config = dict(
    num_hidden_layers=10,
    hidden_size=224,
    num_attention_heads=4,
    num_key_value_heads=4,
    head_dim=64,
    intermediate_size=896,
    vocab_size=586,
    hidden_act='gelu',
    norm='layernorm',
    norm_place='pre',
    norm_eps=1e-06,
    positions='learned',
    qk_norm=False,
    attn_scale=0.125,
    bias='none',
    tie_word_embeddings=False,
    parallel_block=False,
    init='normal',
    init_std_qkv=0.0334,
    init_std_o=0.00748,
    init_std_up=0.0334,
    init_std_down=0.00748,
    optimizer='soap_variant',
    learning_rate=0.00652,
    beta1=0.95,
    beta2=0.95,
    weight_decay=0.1,
    lr_head=0.00743,
    max_grad_norm=2.0,
    warmup_steps=200,
    schedule='wsd',
    decay_fraction=0.55,
    decay_shape='linear',
    final_lr_fraction=0.0,
    batch_tokens=65536,
    max_seq_len=512,
    doc_mask=False,
    train_tokens=155500000,
    max_steps=2373,
    dataset='wikipedia_en',
)
Each number is 500 + 50 x the weight over its row's rms, rounded and kept within 0 to 999. Layers, rows and columns count from 0. Numbers have three digits each. The size before them is the row's rms in percent of the matrix's.

# layer 2 MLP up, 896x224, rms 0.14, rows 855-895, columns 168-223
087:519445532466471475453505389471512424570491419448499450493558602518477506486581480535520498530596586455449469499520446602533525459433454557506506469593486449471504531469
100:478479460549453558498449536426428479488596439446564516498463520517559482394437577419409527545531543548508534586497485477446413424460470552468537557539514495430548550508
097:395468527483407465427544397529444411469537445498460495520443544481483587443468440512502464560493565520445425470592523565500520466625459570517444527484513429451447558550
094:473481381568441493452435530452551498514549536422550473451477507534568497437500556509532476542543445490591424472462512555478482444561452616486429575588560453491525496485
104:599517485462461598532468414453428445547515480430598539430465514492479551473405425522541533417519526560420488534463485459497490519526437495541546576597489443453451530524
112:472468541505498437550439466550493489527520444529495514467593470533411461521528468505569546416454529584429476491486638586491485416486512387541513578535434376503480507560
104:502592527459398437523476433506488534443516509519465538513564510621482409493437563566520520502554448518494451468528477503551505547442518436561585513501494381504513470452
103:444479469562386408449521452462451467523602592472469574460515447653540517480439507542451492524510523513539491440484451493447580532447514521482441552514524490567419484455
088:493443507543473487468437435497482496488439571593579536539460383412540390492455496513475535399480583528510551538560495472443485455541482488526486431529568584565608432598
091:507571521507506444474452451457522499554564407534507458481482613507518515447479533435578487435462579510468442508596503512533494571493556555615425439448434491480414506526
090:581440440451494462561433490471551445529552523416497445448516500384489415537555447430508486563444515440438529519480520545487613485506515395485568412464447531505571541580
104:524588397521570489479471568558523615508575477414526476467434498525538540461450482502444530426443510528538439501460518614449412525487503447494468598561576528473476433414
093:514548552511491484559513495583540491473597445537493484440483500384481466647451545484496495480442445559536506504453493443517515480505479514418366556535522457537529515441
084:521460453513583432494542456545497574477486508474465478421548538525435462520459585399452490443521509396478483543540506468482563392512569502453529464494646444431495508619
092:483514512473505520459507423445489474484454475491527542428450524516596606555436556398516442480565526535438456517502460554519609462517539519582392417427537520508492511509
103:432515479413583538483515535512488427551501439528610497370475487399478500462547477475502447432490529488526479460504570527441525415525504541452532490439420486391452601447
100:568474532374375527507502477558534434555470470498472562474425519526493425467446543509533503500450431566580426559506500561422436495497460439512554478536432542534459483548
095:482481557331521505422559550501489496511518471438388566490534508524495508563473492399503564542411411470561471510562541531471549493408504499448485536512494572497529596470
107:548563540433537551407500570514541502530520502430429525464464543480535485517532608452404478454427546504432530467553536501564488517581517529531454575566470463559470446447
088:483550495502533547563552497411517584590469397499571509497552594565507546591495599484464430522396521497470583530513479491511499542480577463590526512501468552500482528459
100:432528431383480403540434563541541505432545501449524505550498540565461473468490492474607479522550418490442610487506537483493572452429449406563448481541500456543426468476
100:519545498518525479388460513526436473491487573425427476442573441436497542524446461638597486490545538514452477473537538485556462408534530468519476509580530502449485530546
105:430494433534438509462528496380576558489455486515493412487492504598409463440494472461550494493392575403565450463478449455485444488452510601609547588515506431479535506526
101:479457520447477604484463457537497494466493507459560478502412508505491512436521536526508551500581464461550428467539499496445504444440549430464550651503508532423551537556
097:521498521448458401534519433655577616500518440488493576637503528545537439477539516580486482433466444523529457490571455422511530532565520457463549445548539527566505445536
096:545588534489493480484428501541462446512567594540399516480502518459471456450453534524570458469534469473525478457459471421538548606545416525536430498446502445486545446473
108:495432433502574387466503552509424539580423509520480481593513483410450540509406460562458565511528490450449516453586437478598529501475602513481582479483459475497531491549
089:501481532506509507492441550424563502479430523526475539510506487443459522459452516438560476397526493485453488480489470456477467516577522501462558501427481502468510461457
099:515415534480423505498446418466541519487481439489497492491538571525474517538504512485473490481529467354509512544597589548431399467452454517580459574590524484503506463464
106:431461569455534504523482433412475475436567412514480434476579561532542485483461572528439446537527491447567459529470530360501512427477447389552549450467472562468525567543
099:466469504559488459416513473476418540467583553533441371469529501494496565442493489495436526491540543451572518536486559526512529554490491608369567495504559463428622450457
105:507413518445445570438534485393541531544570534471464521443481572392401461443533495600579516530569478589514479439477436429525525469450541530539480572437534420442447561513
102:513502561449495570414474511547545512468543523442441483358559509540503477638463526468490548578472565503599516521530602448556443478605402534393620539487407467551508445485
098:525513458441554521433406487492571559500499508500534448489536458566392469451477500505584489572559574536434476403508556549493576554515518498558384478530443441451486548499
113:408492536519438623503536504641560431427565569518472561443473518459431547492471543598513533459479444552511508570501557496480497566476497450611505494475545524563461485378
095:548461517519528557636516500492507573427469562545514497458605519480518562523508497494505449494506547427474524551358513456474438496485550514581567575467383523492583437438
103:550436496552575477624650531446515492478493449521455499566580487413536397545498471543473501522539523514500454465555477514424499406556458439476459497482507449474484516508
096:453508463475455504507474537458452456521543537599543516511513505460448582476455441481626496431485497526443501485434451498445523545521506494626488564477563541434384479545
107:437537511515490433564504498445521428502572591531524528492558513438378479609500543498524433464512472433473527486445544557500525540512484450462492449526444518468418571466
097:563483495541502487552509449443508513507491494521421391491481483487530472503474473437512485538495435511528534438426535610552453517471530620495422633598505467382497426543
110:504495536500426485606479533486585442487542422472585483484444595459413482517521516510506543543477488517501485471590623532476516574534444488501474541464360571559513583444
# layer 2 MLP down (transposed), 896x224, rms 0.135, rows 855-895, columns 168-223
092:511473479483508458496531371498518508487488439330546466459438505443569440454479458565508389468498594391475475552410563463485505445527556442407472518527527476381524484508
098:585449505465512491554494443490508361419406522487464446507535481613477513473512534540425538612555528452525543544426437471657466461476517440489462460499579594479524515536
096:553524541465417471549534507479463490444449515504549496500466494652573518509564474515527485537472463425503592439449465537487548482565490427442399560396568441494552524504
100:499469394523473457505435553515596514502545525509500462490411511499496432407432492425581515521574612503538414493521464456405475522507464427446494446500596475536513518481
107:467532531531532572558499556437586413576538431467415508489565414484519551534500525482499452443455482474487485469476451439570449491543469554428496495555553491450452399576
120:511475601489578534537572508549461579482494582491456554484619498382483482465536533490462493560500458435522455551479506536510473445505387494543435520500473475512401511437
107:467489411465579461485472482434507464511432525619516479521502496513528506439492433485529452570508486477474566553523523498462530539535475534444451518535569468460588596445
092:587442431424569406509501462472494559482453520425481518585537437535449521438518540554551542529589549452445540491458518496446501451574495565457518479543526583476536474461
104:466485569417503459509469505420467493457532412511463528510538482471432464500477479511495487493508470551597525511483472525479505550491474545486518540505507505516436555500
093:479560574508466501477476559473426527471509505434495442510478485527514494479490541431347541569530522422479571539549525531517531532457520459588478510400590489562501491500
105:569489546457549535641467650590472567509509455459598427442526470433504480490480503459570498474449443422473416483498551510595428453410474502416524427488413550619508462543
089:507506530550504529533536454445467462459481514559440600558508596358523499572497520547529494482592500506445474446456491481442447507530593435564518496539465480470494564483
092:520453538467476484440410526498499525541546537494484438565428392491524521505398578444514505469490451474485450478467488497463527486510484362470532486448558450466459508529
098:481570524424508516518433504500538536450522580596446413453473484481495475530426368521519445450517444414515477542481506548442536530461580540513480445506440539521393649492
095:538539479597419465555523562487458514493491484452517456497487512509585476462450496513540530543409540425483493462512548521481502559505498458535494598421404430442486495493
092:472485506477556498360480569488583527407505445500459509536494459466440495487486521471533544524548511533585472581589504540460432425496561450492481550572585561341513469354
105:506503586522485535517550655517475496505485534427435498514519423498493468407564593469519483563484446440471462579576516622517403527483536557483442549450515527494608398504
099:576469551479436520549460527440487393422515548534507480512308543395529464535495525554485484476516544435503521457498460496520465494472552507554523400496391481592522573536
107:370543432544579526556575477451498533484493461494548470438472532604526468374462524460477463481527455580440454492476516430519469495508467507511518471584468561537509473525
094:486451538496491454550413474411490373512617557553602556497452531471484496498529578541536501560545397528455528465494506563524597430504451503463483514465361457501489510566
095:540502532505528508522563512541473489578522492468532536563466567552527553449491421618483484541491489529487452473539431533447578535528562607412483474490425457543573458582
084:418507531496410488537508404502536506471474384546537548549373532515463488503540486504425423395401468460640552493486514470422531531464448532391577473587503603522497545483
090:516477540552467461500505422464434527494563530533425526513438517441542493475536546425583504491435418454491497540447411524502446463416572490597453443522517589507537476529
103:500476480603567411536390423470518454518565548446439436542509444524447457478507459519416440534521468459537599577481436477447528503444478509508483508496547486487513526562
091:483434552429536486419550506412585592453509440569485575469554537524449503485472454413492529547525517461484480522425524462523501448526584508534452480507391534558547554558
097:433566567441551495429621422412495480478587498457431450576502523503484506482566458489491515443548502507458524476491556592488448523593593455465500493518507496557560395538
104:563498429512471545512550538435425411539468441464459516513562547498503533420544611498595505492539456476496470493498524531507400456500498426455484447562517473524407401438
091:508530469501549463486556450545448488483557430465489435521511464447519403487481485450452537600578515507523458577466544432524482555394517477537451422551544549442437543516
106:531511521491537511505476530520505568476562546489483473506461412546514468533520533484542643431460497445516508565551463511513417485478434431472475529510544395539458391605
099:513503607525436514567436562519516477576488570493516483524524377425543565606513464590399544497410562467584525399487551466501492504472459522456447413509520481478526431500
105:505412507500536493474436511497493528541486527487516510546421533485441614442518537562479550421387556464467555428504538546494476468483545621518528470530586512496529490451
108:511556491410526453485583395462484494532498551457477538477508500506499472392489517552502452423555466413500526464412415443485427452530577435432453541516505544550462568503
098:462640517496465555497543492505499486468492424432378550405480450466512476557412553588462518492500537494523450414553473457580497519474440478384552492482472539539572482486
098:568544496319567524466601540528523433505465577491480488562485513482501513450517546511569511517504469494468495419513452423511463517478470323633573509467505512589470483553
092:565486583440571602480453444502493515521495583576444492556449487580462518523474495512495592433423553571565546480487483579503495500547591533531507394548515614469485517611
091:529536485486387448426521542540479445592537523444427406524381449489457551527443566583475478504468534468497527487563542572511485533519538566442380508476564515588515516528
102:490489579487547500452398528523512474529466480452514406522539453532476559385466473551584471501424517498568480587516452493392546518550584434544454535524519503495516518508
096:469421465581557535522480523474455461547539564392440507454398481521565427497479508503457422497520530562451531544528473466523539495480500565501538463493563433474434516515
101:491483446569547509438464503504407361570465508589507457502516496485512513529488438483551486510488475488452532457485539484469444569410546613539593552497414451569518533495
099:529454531496525404542566488496443502485572499495523481536480517606439503492516521512555596478445515447563427439550478395511505467474501352480582497452476460559501529457
103:564486527483479451583513546524495379474616489420525485439445586492522504537479470476520499522488511504509502388514549451474453456634472453505574479569503494478466387386